{
  "n_layer": 9,
  "d_model": 768,
  "n_head": 12,
  "d_mlp": 2304,
  "vocab_size": 31602,
  "norm": "rmsnorm",
  "qk_norm": true,
  "tie_embeddings": false,
  "extras": ["local attention windows", "shifted keys", "gated attention", "value embeddings", "hashed n-gram embeddings", "an embedding shortcut", "skips across layers", "capped logits"],
  "init_std_qkv": 0.0207,
  "init_std_up": 0.0207,
  "warmup_steps": 236,
  "decay_fraction": 0.585,
  "batch_tokens": 131072,
  "dataset": "wikipedia_en"
}
Each number is 200 + 40 x the weight over its row's rms, rounded and kept within 0 to 999. Layers, rows and columns count from 0. The size before them is the row's rms in percent of the matrix's.

# up: layer 5 MLP up, 2304x768, rms 0.0474, rows 526-578, columns 448-511
# down: layer 5 MLP down (transposed), 2304x768, rms 0.0435, rows 526-577, columns 448-511
up526,102,172,95,135,236,245,207,145,234,252,219,168,163,220,222,241,234,147,209,109,146,156,225,90,225,265,157,219,169,208,195,245,241,273,162,186,239,218,192,197,294,181,192,178,141,180,232,279,256,165,221,210,193,214,218,193,208,142,165,230,233,202,231,134,266
down526,103,213,135,182,224,238,282,266,165,235,163,197,196,210,163,158,187,199,149,141,110,203,210,238,191,144,183,180,174,276,268,290,186,262,182,137,277,224,184,202,215,235,207,178,213,175,189,225,197,180,150,192,157,227,204,272,128,212,143,206,183,77,125,194,192
up527,094,214,137,164,297,152,233,106,218,214,278,291,232,198,263,225,213,183,143,191,177,201,152,158,159,179,181,249,277,179,205,135,214,198,183,147,242,216,234,186,220,131,237,172,199,187,119,251,278,206,192,234,277,202,178,200,197,164,225,326,163,269,216,155,96
down527,095,174,209,226,234,246,200,170,199,103,204,198,188,240,114,252,204,169,226,174,142,124,170,189,228,195,166,184,204,117,196,187,116,207,234,195,251,176,223,240,257,168,265,176,144,235,159,213,154,205,189,221,321,187,169,169,200,200,228,166,237,197,261,168,227
up528,096,87,210,270,126,220,259,184,340,217,220,152,154,197,186,206,273,194,150,246,119,123,244,260,195,255,196,214,219,135,196,230,197,270,89,166,287,163,190,146,196,186,170,248,248,208,138,237,243,226,206,283,242,231,197,244,193,201,228,192,215,217,204,203,114
down528,099,211,243,212,210,237,166,182,227,190,93,175,261,241,133,243,199,204,237,247,118,232,229,217,213,208,258,168,217,106,221,188,236,109,256,124,148,233,189,123,190,192,186,229,223,200,256,204,209,207,150,199,212,185,246,158,141,241,224,254,233,151,189,196,158
up529,102,146,132,190,294,228,231,184,254,165,208,213,233,181,143,234,146,231,191,177,217,164,191,140,193,106,230,226,171,155,191,206,230,215,212,128,214,231,159,155,191,181,249,234,214,188,201,145,149,224,231,136,220,181,262,187,170,291,256,185,216,235,218,226,193
down529,103,167,173,253,213,232,192,272,182,246,176,218,101,126,164,232,222,205,124,182,221,218,203,224,169,162,168,167,136,148,251,196,232,136,211,219,257,226,190,208,158,184,209,249,191,207,126,188,214,216,190,153,190,256,158,201,144,225,219,187,212,293,243,211,259
up530,097,213,230,267,216,235,210,101,184,234,263,257,181,233,226,224,230,192,150,189,170,147,191,220,247,224,259,232,248,222,145,228,263,246,217,265,231,140,221,107,256,292,181,148,205,160,225,183,228,262,154,213,247,249,192,250,159,233,232,200,182,184,303,186,182
down530,100,165,203,259,160,194,200,224,140,175,182,161,223,159,150,209,222,182,224,208,179,223,237,136,231,221,150,202,214,200,235,193,181,216,234,220,213,160,202,223,177,185,192,194,227,250,214,155,194,228,183,221,219,212,176,206,194,207,191,208,197,207,175,136,218
up531,100,167,221,182,131,241,186,124,276,241,220,147,197,243,297,210,139,191,254,253,231,149,122,209,189,179,132,287,191,147,202,197,272,222,155,182,257,212,143,187,226,268,197,215,202,245,231,251,246,162,211,176,245,179,223,204,245,219,216,204,184,202,194,215,216
down531,101,189,275,219,159,168,202,243,212,219,227,179,208,206,153,211,234,212,222,172,165,317,210,271,271,188,230,130,216,166,177,173,282,229,175,228,197,195,130,233,220,169,232,208,117,190,220,137,206,301,252,249,207,240,190,184,199,219,208,191,156,205,241,144,174
up532,101,148,222,150,186,213,208,163,257,273,161,147,206,195,274,211,217,255,221,222,234,127,179,150,154,196,182,318,171,241,245,122,291,164,271,294,259,156,178,189,265,179,215,245,267,153,209,224,208,196,211,172,135,281,237,203,162,198,225,148,228,176,171,280,258
down532,101,268,252,236,193,174,159,306,136,192,214,122,225,177,105,230,159,190,154,248,256,171,193,203,216,181,208,205,201,140,215,255,235,147,226,179,251,233,168,232,196,194,193,187,256,204,169,253,260,193,169,218,205,201,196,235,187,187,156,201,244,219,155,192,187
up533,105,196,128,192,136,195,173,289,193,285,172,188,241,147,311,176,156,209,147,185,113,237,232,143,198,204,181,204,239,163,180,193,239,219,198,161,217,228,111,206,174,113,216,232,237,220,212,247,198,179,156,210,203,153,225,200,183,216,237,177,171,204,185,167,193
down533,104,248,163,222,187,241,238,247,165,189,181,232,207,211,188,157,170,210,102,211,178,136,233,269,229,242,148,189,261,201,214,190,239,206,280,159,212,207,186,204,210,201,228,194,246,229,228,250,258,170,213,227,156,201,157,181,295,71,155,175,238,222,170,215,198
up534,107,174,207,197,192,149,185,213,269,187,218,182,126,202,254,223,227,215,233,233,165,188,173,145,186,162,197,209,185,194,222,274,181,198,248,255,162,187,144,162,202,172,161,281,166,148,169,197,220,277,207,187,216,189,184,207,182,85,216,188,180,161,234,195,230
down534,108,135,251,141,155,209,168,194,183,345,245,256,168,192,231,207,230,160,255,208,162,268,202,142,152,239,175,181,148,196,270,187,226,197,206,145,173,214,205,179,196,213,195,288,213,211,137,196,207,165,172,212,153,158,189,202,240,210,186,220,173,152,263,260,206
up535,105,208,171,163,216,219,177,220,234,235,155,244,229,159,216,264,204,195,235,177,183,307,203,89,205,228,212,232,150,222,333,209,232,228,212,235,209,168,207,148,192,215,245,211,155,148,213,170,216,215,183,190,174,187,220,159,181,189,164,237,113,228,163,253,249
down535,106,213,165,194,213,186,232,208,204,247,170,224,212,159,220,141,215,123,210,173,281,181,207,264,214,176,178,219,242,159,207,165,273,190,246,122,173,206,208,198,150,241,117,160,212,215,218,185,237,157,203,224,161,178,207,133,173,266,248,216,157,242,249,242,224
up536,101,161,183,128,209,139,203,197,217,199,236,216,207,238,117,251,230,236,185,177,219,153,184,196,250,160,225,215,231,213,172,191,168,285,222,200,189,204,218,198,239,181,194,287,156,184,290,267,228,143,224,158,191,204,214,163,164,207,175,206,204,198,201,175,190
down536,103,215,182,226,289,205,216,150,150,183,223,183,174,198,184,206,201,147,197,198,184,112,206,173,225,224,232,216,183,122,195,162,178,235,221,210,177,170,179,228,185,133,224,141,224,171,237,185,136,141,213,153,223,205,241,147,204,253,204,180,159,238,110,189,149
up537,097,182,167,276,218,268,207,219,190,233,212,175,236,227,211,188,215,170,244,122,245,204,273,169,170,284,251,242,210,190,215,198,239,277,189,146,240,251,211,133,244,202,245,206,302,132,244,235,244,250,206,228,221,206,209,197,178,179,269,237,168,272,164,225,227
down537,096,281,209,228,242,175,238,205,271,234,190,219,227,251,256,155,225,182,241,195,228,157,243,221,133,235,150,165,144,192,180,260,193,123,168,125,238,272,161,143,208,162,178,197,171,185,103,145,170,231,189,97,188,233,167,198,165,210,235,281,198,205,235,152,254
up538,095,182,159,186,272,211,275,167,213,195,221,200,230,164,260,182,159,180,225,174,204,231,240,146,175,210,195,260,246,147,209,179,185,189,205,255,231,181,156,149,199,181,266,279,294,165,204,241,278,238,118,161,145,220,126,228,171,231,150,248,202,167,209,211,188
down538,098,219,212,148,143,163,198,145,187,196,169,231,143,210,216,216,219,219,204,129,188,192,191,168,136,181,232,181,190,232,265,163,238,223,196,189,223,188,164,262,194,223,247,176,202,231,246,152,228,273,245,233,207,189,179,191,200,191,198,211,140,247,172,205,184
up539,097,246,128,173,194,278,166,194,240,287,181,191,193,206,252,172,212,282,249,235,157,189,130,150,297,190,179,225,152,141,195,145,271,255,179,246,223,184,196,161,265,164,252,166,277,199,227,184,231,250,180,173,166,173,248,142,122,215,201,162,263,255,133,215,236
down539,094,162,207,177,199,115,192,155,197,214,202,203,173,232,100,225,173,180,241,239,156,205,256,209,328,223,251,265,279,202,241,200,200,212,199,249,235,213,196,331,213,192,164,183,159,198,207,235,171,200,182,197,191,171,184,203,209,274,241,143,256,231,194,229,255
up540,104,218,211,219,150,219,278,149,249,156,195,178,207,179,195,180,170,269,152,238,195,162,222,201,256,173,173,202,185,183,250,227,253,203,227,203,167,218,229,231,267,163,214,191,150,210,256,219,278,224,189,189,205,263,232,203,223,239,142,173,177,225,174,230,159
down540,101,165,273,143,204,198,177,199,238,180,223,168,223,296,155,205,176,186,165,209,222,248,238,167,228,259,230,208,133,194,233,257,246,193,228,207,193,187,244,240,145,187,167,191,242,209,206,230,168,197,164,219,237,145,191,157,218,266,245,130,186,157,231,174,220
up541,097,235,183,134,184,190,270,214,189,155,140,233,264,164,148,241,158,232,267,274,249,171,146,149,228,174,253,171,283,162,235,123,300,194,203,215,283,224,198,264,222,217,170,231,257,170,211,187,247,254,160,156,128,255,208,288,230,134,214,307,245,152,266,257,162
down541,103,171,155,166,250,197,249,222,217,157,145,209,252,145,184,271,213,211,177,249,199,229,246,122,251,208,296,233,269,139,189,248,281,135,241,181,259,247,200,252,195,172,235,266,170,238,141,173,197,221,163,206,225,239,211,249,155,231,180,253,201,212,167,227,175
up542,096,202,180,205,186,248,189,273,173,225,98,222,238,158,149,216,205,206,173,220,225,272,245,203,207,196,180,227,197,207,243,199,206,201,309,210,173,122,192,215,111,224,268,212,229,146,200,162,193,212,193,218,123,148,179,199,253,165,212,260,244,220,150,184,175
down542,097,236,211,168,160,145,210,157,171,162,108,253,185,241,152,202,130,221,222,217,199,198,196,166,146,183,187,191,189,169,196,177,192,239,216,199,230,169,234,173,178,167,244,278,208,164,262,184,174,194,176,211,136,231,166,132,225,193,182,139,237,199,127,166,144
up543,095,188,186,227,167,219,230,213,170,137,194,83,204,224,150,220,244,268,212,223,197,189,191,201,196,155,241,166,132,78,241,178,205,169,290,222,192,190,184,156,134,212,172,211,204,202,237,136,190,211,219,209,195,227,222,230,158,227,225,196,224,147,236,168,180
down543,093,171,221,243,157,223,121,238,147,172,244,229,192,176,148,200,193,254,190,192,240,223,173,187,175,215,177,274,183,179,173,198,197,159,114,124,229,192,191,229,169,234,221,190,223,235,201,176,170,163,202,279,216,212,158,163,200,165,146,178,189,192,184,187,234
up544,087,206,226,304,213,143,204,172,300,218,177,172,198,162,195,247,216,225,245,209,167,187,247,180,206,178,293,191,197,176,218,196,209,249,279,175,245,156,197,183,282,196,127,204,138,155,229,144,182,194,206,255,244,165,225,237,183,233,220,242,177,190,138,155,160
down544,087,180,143,163,246,200,157,222,169,241,146,203,251,251,146,142,163,201,189,201,266,226,174,208,98,137,137,159,231,238,201,158,223,225,151,234,211,258,202,187,207,261,289,253,260,157,230,219,232,195,205,241,184,247,185,158,229,276,229,203,220,160,207,262,176
up545,116,196,217,259,188,114,293,191,170,218,237,204,230,154,178,196,215,204,235,250,184,247,193,132,165,196,250,247,226,153,201,158,213,199,171,224,260,161,207,222,294,230,150,198,125,225,195,191,181,265,208,236,234,168,224,230,227,136,186,273,192,185,218,254,196
down545,113,141,262,224,169,261,233,240,153,234,197,175,133,230,251,132,216,282,219,247,141,231,115,165,242,221,186,286,285,169,216,239,192,174,104,230,177,211,271,158,269,196,199,212,164,247,203,251,220,218,199,177,168,202,181,241,209,219,154,178,199,201,134,146,176
up546,088,157,249,169,170,249,200,209,208,154,189,185,166,185,158,158,222,191,228,242,237,221,205,194,260,229,223,187,208,225,212,226,234,185,320,291,242,175,176,210,284,197,175,246,243,166,254,203,268,279,244,165,248,279,212,231,166,124,92,267,158,235,209,179,165
down546,088,175,221,161,241,192,215,234,141,114,204,192,221,214,289,164,137,175,198,135,241,179,183,259,194,173,205,199,210,184,240,216,218,225,173,152,275,182,184,245,199,180,185,207,208,242,218,136,233,201,208,202,267,146,144,227,195,220,174,136,146,209,202,162,173
up547,091,201,120,227,168,195,182,195,233,211,168,204,206,151,123,241,295,184,184,186,175,224,233,204,167,220,190,194,197,169,161,160,225,218,202,202,155,193,219,160,172,155,169,191,267,222,214,232,310,238,189,224,243,198,244,132,225,197,240,189,210,223,151,217,205
down547,090,190,235,166,232,200,165,115,268,211,195,205,198,264,171,195,135,204,217,228,239,201,163,195,211,219,192,159,217,248,236,194,184,182,157,167,215,150,143,220,215,152,237,207,197,177,238,112,184,265,154,227,184,149,231,185,213,223,201,200,238,149,177,237,179
up548,090,171,193,161,178,220,210,217,234,231,230,153,191,159,161,142,172,275,224,152,184,223,157,196,215,235,279,202,163,238,130,197,315,205,258,146,138,161,220,176,143,194,237,244,274,219,181,201,277,217,211,156,153,100,216,189,135,215,191,205,215,290,224,193,267
down548,092,121,302,250,183,240,169,233,166,230,188,102,166,221,110,159,201,237,165,262,238,282,182,153,203,184,207,236,223,229,245,235,239,172,246,242,136,189,273,156,261,184,226,236,181,142,271,170,283,178,241,252,158,203,193,200,146,175,252,236,224,192,212,223,176
up549,104,209,237,238,248,113,137,230,218,222,231,218,194,164,248,208,156,197,219,158,167,151,210,236,264,202,229,197,244,205,208,168,234,168,302,215,172,179,198,157,207,188,182,175,146,158,216,227,136,204,166,218,220,230,277,243,190,144,261,187,244,239,228,151,199
down549,104,171,217,188,199,164,141,195,146,131,234,230,227,292,160,228,224,142,175,188,146,205,190,186,204,276,209,193,202,186,214,274,175,228,222,174,239,213,226,245,177,170,212,213,224,207,208,181,142,220,262,217,195,164,212,219,258,175,269,239,207,209,178,206,194
up550,103,176,183,155,216,194,169,235,251,234,186,214,117,123,215,248,174,241,227,159,267,220,169,150,242,179,282,222,209,214,220,162,199,157,192,252,236,191,223,169,183,97,202,155,287,177,213,195,235,236,133,102,179,219,234,169,189,127,186,251,111,187,225,238,220
down550,105,261,227,211,148,151,279,208,227,143,147,250,187,173,201,256,285,154,210,189,158,191,185,198,259,240,271,197,204,116,269,230,241,125,170,254,253,147,217,221,168,250,181,137,218,128,179,181,227,260,237,187,178,212,249,149,170,222,214,193,136,232,235,203,182
up551,100,230,214,213,159,189,252,216,239,233,133,188,189,205,175,224,252,214,282,187,177,121,127,239,207,238,180,213,156,255,300,233,308,298,238,143,224,213,166,209,164,186,223,183,208,207,227,174,267,198,184,163,201,232,237,198,196,124,252,192,106,252,228,200,157
down551,103,229,198,187,122,279,123,122,227,212,228,246,192,158,193,232,241,278,228,221,128,172,194,209,174,225,243,200,160,210,252,232,181,164,168,253,170,297,161,254,284,270,250,219,202,294,194,259,172,232,258,212,213,199,264,128,157,178,240,211,250,226,244,245,223
up552,101,137,184,258,197,193,201,146,257,140,242,249,255,154,211,235,169,218,194,98,195,218,215,185,244,227,188,214,183,207,177,169,240,238,265,145,172,159,128,212,131,168,215,196,204,175,209,259,198,250,197,157,249,218,256,207,192,226,266,167,144,183,172,156,207
down552,103,172,204,260,217,113,190,163,202,259,166,210,216,229,198,190,227,131,139,242,177,210,201,172,181,211,249,242,258,204,145,296,224,179,143,163,226,199,206,242,214,217,224,189,139,163,189,230,188,194,257,137,124,222,200,157,199,213,155,129,199,166,235,177,119
up553,097,158,211,257,198,152,149,258,204,231,168,192,261,142,199,147,146,198,223,199,258,162,171,185,220,170,183,230,209,228,224,287,169,251,159,172,201,224,222,182,182,186,193,207,254,124,153,261,210,207,180,202,166,160,222,304,194,171,230,252,245,224,269,234,182
down553,098,301,185,143,206,178,184,155,187,170,218,149,139,193,164,193,227,216,206,270,172,214,213,130,213,220,127,181,172,214,170,158,251,185,224,216,215,195,174,242,230,125,186,162,222,136,261,165,239,188,247,217,183,254,182,242,195,291,229,178,183,267,239,198,170
up554,097,206,259,251,195,214,203,263,261,260,150,165,176,218,223,194,125,212,244,238,240,224,211,191,211,185,230,232,199,214,246,193,169,164,218,273,190,215,195,138,175,185,202,208,195,219,289,208,193,266,137,249,190,153,199,207,116,119,223,216,141,190,235,192,120
down554,102,242,190,168,237,236,300,198,243,229,194,178,246,168,151,256,218,197,163,287,151,141,190,238,181,225,251,173,217,185,203,178,234,161,219,166,247,175,72,261,128,170,232,218,168,185,246,181,211,245,222,230,140,227,144,238,140,233,193,146,233,207,223,194,299
up555,099,221,185,166,237,247,198,130,249,184,244,150,145,229,219,249,132,198,131,216,315,244,199,192,202,171,232,287,202,250,112,236,311,197,175,173,246,190,219,202,220,119,195,216,182,129,154,239,309,203,228,184,164,193,171,184,232,196,201,245,190,161,196,222,157
down555,102,247,271,211,131,156,270,192,239,216,291,157,230,154,213,197,180,127,203,199,184,143,218,192,269,209,185,251,209,279,148,196,171,232,189,181,164,219,198,280,208,294,232,203,155,189,237,265,223,264,188,184,206,128,196,183,198,170,139,208,234,175,272,138,307
up556,100,218,163,99,236,218,217,192,197,152,212,233,235,173,210,273,104,247,146,179,179,221,161,174,225,229,218,168,232,282,157,212,247,185,158,112,245,198,251,259,251,93,205,264,220,198,246,221,157,195,171,191,174,193,239,216,208,240,188,192,240,182,200,221,196
down556,102,237,219,182,129,226,166,180,209,190,222,222,198,273,176,188,292,247,230,183,194,199,207,237,163,126,170,181,161,257,214,124,124,202,210,130,199,156,185,147,201,221,231,210,192,179,177,182,163,245,187,159,266,165,237,226,188,162,214,183,219,192,203,175,193
up557,093,125,164,279,231,197,200,254,199,219,113,212,156,103,136,232,204,185,208,88,231,177,126,236,237,205,207,204,160,117,227,154,264,202,242,118,238,122,206,168,177,237,120,268,208,160,269,210,198,232,243,199,148,245,216,212,190,203,192,238,206,167,235,188,142
down557,096,254,116,196,260,248,196,210,158,226,288,205,233,130,212,176,105,131,282,129,276,153,208,222,178,216,255,183,206,212,255,210,196,174,171,210,181,183,249,141,259,231,251,222,158,247,236,173,235,264,266,185,204,203,170,262,229,226,194,228,251,186,279,103,181
up558,097,207,159,168,220,165,204,179,217,157,180,246,215,184,182,125,253,257,263,230,158,224,193,211,195,226,217,183,205,132,191,199,247,171,191,117,191,212,275,178,273,144,185,185,200,204,212,154,178,159,209,211,181,263,148,250,220,192,215,155,222,238,174,179,184
down558,096,220,159,231,225,141,169,220,198,201,171,170,198,173,144,176,214,195,193,221,215,179,217,131,252,272,267,231,214,274,254,170,154,250,156,227,247,130,202,190,147,230,199,192,263,203,186,196,192,192,256,223,232,222,211,217,192,168,109,265,198,183,170,264,237
up559,106,157,233,197,228,145,198,244,183,195,278,202,202,158,175,208,183,178,204,201,220,247,189,232,263,171,189,188,185,208,184,217,182,258,271,252,246,200,234,235,213,226,161,208,147,111,249,187,206,261,159,204,199,213,251,167,140,227,217,295,154,261,204,191,145
down559,107,271,197,235,226,282,222,216,237,250,279,166,157,223,182,177,177,294,278,281,250,252,144,182,142,210,197,216,211,157,202,191,133,147,132,127,227,215,152,160,177,267,171,241,233,214,232,197,220,220,153,189,170,264,182,163,150,139,196,160,194,181,179,278,263
up560,102,288,150,140,230,177,215,268,226,244,299,224,236,249,195,236,215,211,163,186,210,184,235,183,218,159,207,274,149,212,191,169,244,262,261,197,206,229,202,174,245,195,154,220,262,189,176,195,197,256,179,194,166,221,297,124,177,191,216,186,211,174,260,283,182
down560,100,198,154,197,264,155,245,252,136,167,170,213,204,209,151,215,199,204,128,227,261,175,237,208,261,202,197,130,164,144,247,188,98,185,286,256,195,168,187,204,159,185,147,179,240,154,163,121,173,157,188,207,149,213,237,192,202,235,243,189,169,192,189,265,303
up561,101,220,178,145,219,179,244,148,247,178,152,268,271,156,151,211,158,199,229,191,143,187,309,217,254,222,132,192,240,228,209,206,161,220,198,153,179,196,233,191,235,203,184,221,199,219,265,265,176,195,184,139,187,177,207,201,171,228,229,224,220,267,196,205,124
down561,100,200,256,182,156,155,197,192,194,135,155,227,224,203,226,181,266,234,150,198,155,230,239,226,256,272,271,243,180,184,212,255,255,260,157,193,181,212,180,265,184,185,234,198,145,225,261,176,136,206,174,201,223,305,202,212,108,259,239,191,272,180,195,125,135
up562,097,220,140,254,172,247,253,230,282,178,213,245,103,174,152,177,162,250,157,169,217,156,180,197,188,187,141,131,206,203,116,177,218,169,136,184,147,249,128,194,250,172,261,193,295,184,316,224,172,220,195,185,235,143,196,212,169,286,221,255,197,241,240,179,211
down562,097,218,214,249,231,153,195,207,189,274,282,141,248,218,203,227,167,162,194,329,177,228,265,240,207,225,202,215,157,162,246,153,210,187,217,177,247,235,156,216,201,216,309,243,197,216,219,159,249,209,235,196,197,279,162,164,163,164,171,186,213,129,274,159,230
up563,128,144,172,119,221,147,235,261,243,164,153,194,154,197,190,201,193,185,262,121,221,234,195,177,193,127,154,231,227,142,265,197,234,248,185,193,187,285,173,199,182,160,204,189,178,178,213,261,256,184,164,211,228,205,163,263,226,268,211,205,187,208,168,147,220
down563,120,120,165,154,202,197,164,206,208,77,211,145,201,212,109,210,193,263,243,198,222,227,150,215,228,209,219,246,198,219,215,181,205,131,258,241,180,214,130,246,153,191,191,132,216,183,208,178,212,182,183,221,182,155,244,246,152,169,190,217,93,170,295,216,148
up564,104,181,206,188,241,162,194,256,156,268,147,211,234,175,247,117,164,239,203,195,211,216,196,214,203,111,201,238,168,161,253,321,212,134,136,163,192,243,155,215,222,162,177,210,257,209,239,155,220,207,200,216,197,211,208,222,200,293,265,210,149,169,180,219,164
down564,103,217,174,215,232,170,213,214,301,239,218,185,299,216,232,145,193,239,133,134,252,179,216,213,106,186,183,123,189,180,226,276,213,95,239,179,224,203,229,182,193,180,222,212,168,195,174,163,203,180,205,147,253,227,181,237,220,254,105,222,225,159,196,144,195
up565,089,205,178,179,217,247,185,189,213,316,241,153,259,159,179,228,147,180,199,229,185,240,180,141,151,204,259,178,126,215,232,208,219,209,259,147,194,209,142,201,212,204,208,148,253,213,195,157,172,205,178,121,191,161,276,155,169,192,187,237,208,258,281,169,187
down565,085,216,260,193,227,193,154,227,173,223,205,255,226,201,160,168,193,185,266,188,246,208,214,206,213,196,186,208,253,189,177,209,195,239,224,214,223,168,143,218,188,233,165,174,188,232,209,227,254,225,161,182,234,233,166,123,207,173,165,211,240,206,132,187,166
up566,106,124,116,196,212,202,110,269,238,160,156,145,90,143,210,207,150,136,201,223,166,244,225,196,213,169,167,242,175,245,245,163,258,198,242,234,188,129,187,199,183,201,199,239,153,92,164,253,249,212,265,141,208,193,204,220,202,260,192,234,146,167,195,187,220
down566,104,208,199,223,180,210,198,222,201,187,230,138,148,170,219,203,186,178,215,178,131,213,208,215,175,171,185,243,137,139,169,160,236,143,256,103,149,235,154,244,267,230,224,169,202,195,159,102,131,194,193,260,141,208,215,190,187,231,161,273,169,173,181,184,160
up567,109,204,203,185,250,127,219,199,214,208,214,159,190,222,203,155,142,279,246,161,264,194,245,171,206,176,183,156,171,196,200,245,219,208,192,223,196,174,198,177,212,229,249,146,173,197,256,200,279,204,175,217,171,163,272,181,245,225,266,253,174,165,197,199,195
down567,103,109,131,232,222,179,186,241,267,219,222,191,270,185,268,172,147,228,205,243,195,147,170,182,169,163,243,245,152,198,175,298,146,234,242,217,226,172,218,119,168,227,206,136,206,242,211,238,216,261,185,234,263,198,201,201,180,189,218,248,232,258,161,199,177
up568,110,200,178,208,220,131,258,220,244,232,204,179,170,188,128,156,150,261,223,250,204,223,151,189,222,216,308,164,267,224,187,247,190,194,236,226,88,218,145,237,220,102,257,213,264,219,126,275,138,214,226,222,203,235,166,246,190,135,263,191,238,233,144,191,249
down568,114,235,239,221,181,215,195,161,146,162,164,174,178,250,241,169,316,242,170,138,215,228,194,259,180,278,228,235,137,202,275,195,139,164,136,194,231,252,255,207,271,130,161,227,97,136,212,196,262,248,165,242,205,195,237,256,142,210,223,204,203,162,178,208,236
up569,100,172,180,141,147,227,220,265,244,239,132,237,163,173,139,117,227,172,272,273,216,253,217,203,230,270,200,259,253,209,239,189,204,239,179,153,216,285,173,133,169,269,187,264,140,208,237,200,201,241,210,261,159,199,122,230,237,177,205,210,161,176,196,174,171
down569,098,193,222,212,225,200,174,196,153,187,263,258,252,128,204,183,233,209,233,245,192,98,254,162,283,206,201,210,241,209,91,176,102,243,174,263,146,207,216,184,179,117,244,205,168,206,176,234,135,184,129,208,212,201,227,236,235,120,175,235,230,234,205,180,168
up570,097,162,210,167,177,213,219,174,206,194,270,169,171,215,122,231,235,241,245,214,198,265,161,176,158,242,179,103,197,155,251,199,277,244,246,202,150,230,178,221,254,162,162,151,198,134,259,228,245,200,232,136,188,122,177,143,208,177,219,169,115,203,157,170,185
down570,096,283,174,175,230,151,280,172,247,168,250,234,203,252,122,191,196,160,155,170,249,223,210,226,183,186,223,193,250,267,165,207,202,161,186,236,155,210,148,241,165,171,180,215,168,217,257,214,173,165,183,183,228,131,240,167,165,177,218,198,219,208,193,237,196
up571,106,201,214,263,215,216,230,146,190,272,188,207,192,233,218,187,209,279,189,210,228,185,218,221,191,166,205,240,172,178,274,120,206,259,210,278,243,154,193,191,198,135,106,197,215,159,294,250,187,227,214,208,195,183,161,228,268,175,207,180,201,183,123,300,169
down571,106,186,152,181,252,218,189,138,270,210,113,262,238,210,239,217,177,88,157,175,164,201,175,129,255,197,211,202,164,165,247,217,183,231,210,190,233,100,216,167,208,123,97,190,176,242,211,178,235,190,222,173,173,190,225,232,216,191,182,153,138,205,222,161,230
up572,104,218,176,283,232,176,271,175,210,280,216,122,168,201,190,229,156,296,286,159,212,247,225,236,222,232,247,276,233,209,218,210,238,209,166,228,213,220,151,173,256,197,217,162,206,110,297,170,162,175,190,170,191,169,234,212,173,192,174,199,187,157,242,150,235
down572,105,259,185,174,312,218,190,179,164,240,185,145,189,135,200,183,270,208,224,253,180,186,207,147,221,184,258,128,186,169,178,145,194,168,145,242,111,177,227,188,240,223,170,134,275,143,213,218,159,115,180,133,184,193,243,141,232,236,191,172,236,266,237,216,173
up573,095,204,164,285,226,166,197,286,208,181,109,130,163,202,211,199,195,308,127,205,167,277,212,182,193,260,208,146,185,187,152,221,197,174,187,163,209,144,266,209,166,272,216,205,268,197,184,284,240,225,161,128,183,233,111,248,179,193,234,174,155,214,209,210,194
down573,098,273,184,215,236,188,206,203,217,145,170,200,156,168,187,242,224,209,205,147,137,157,158,171,189,264,171,245,165,225,151,218,60,256,230,218,200,263,223,171,196,257,200,218,252,200,201,239,165,159,191,154,194,217,191,164,234,130,141,118,232,148,202,215,190
up574,102,157,229,194,229,133,180,187,260,260,251,137,258,195,190,161,133,244,219,177,149,208,243,183,165,150,182,248,209,144,229,210,277,269,199,107,248,248,244,192,187,215,177,227,265,148,197,225,249,209,215,174,161,214,172,232,180,247,210,176,150,196,124,160,156
down574,099,98,230,159,211,233,222,88,275,286,112,141,242,173,213,194,193,224,188,205,201,183,135,185,183,206,249,185,214,228,202,273,206,163,222,189,281,192,210,218,260,225,220,239,204,257,215,201,246,248,199,211,228,218,209,190,197,135,184,270,246,205,298,232,218
up575,095,220,210,195,177,180,144,206,208,177,210,215,220,161,173,97,172,164,241,180,109,214,273,227,270,250,185,179,173,209,286,177,207,245,239,237,171,157,187,124,166,230,248,170,245,126,228,187,206,178,208,88,254,295,249,265,232,220,165,217,172,198,255,185,240
down575,096,207,179,172,166,243,120,210,188,208,196,171,177,244,159,166,261,172,237,150,243,246,115,188,196,188,216,201,154,218,192,250,167,153,276,239,200,160,205,262,197,179,210,238,200,127,158,220,251,159,248,214,243,221,194,263,246,238,152,165,231,224,218,182,203
up576,098,214,158,158,179,296,220,212,288,250,182,214,182,205,187,87,202,232,201,262,172,194,239,194,237,233,178,227,220,174,207,213,208,205,175,210,192,227,258,208,238,222,215,249,166,186,243,271,236,246,219,192,220,130,159,228,214,236,196,204,238,234,229,281,196
down576,097,273,186,190,263,168,221,180,188,145,203,180,205,227,219,189,171,171,197,185,270,197,167,179,210,239,200,157,192,186,142,188,169,244,133,200,221,181,118,169,179,256,258,225,214,119,221,177,281,212,211,297,219,137,242,210,166,246,180,211,210,189,229,249,178
up577,111,168,197,149,150,196,251,217,144,153,209,192,245,174,178,241,217,197,219,234,200,226,131,136,225,174,159,247,160,140,242,124,267,250,254,246,196,168,195,204,205,194,216,231,199,167,214,197,209,220,179,201,225,174,149,198,227,223,193,260,215,143,142,206,181
down577,110,166,242,153,207,178,193,204,175,160,195,208,173,205,205,207,204,223,212,129,116,225,160,103,162,178,140,235,160,102,167,180,232,207,185,143,195,232,128,186,199,192,294,224,246,228,236,195,232,216,169,207,140,268,139,260,172,239,245,204,263,130,156,174,220
up578,101,216,204,217,126,186,212,166,167,164,260,243,222,225,181,173,177,189,299,223,224,270,200,185,152,189,185,210,246,212,187,174,204,152,181,130,245,262,175,227,287,176,204,164,171,142,291,177,230,181,210,144,178,172,152,207,174,168,183,193,168,207,163,217,127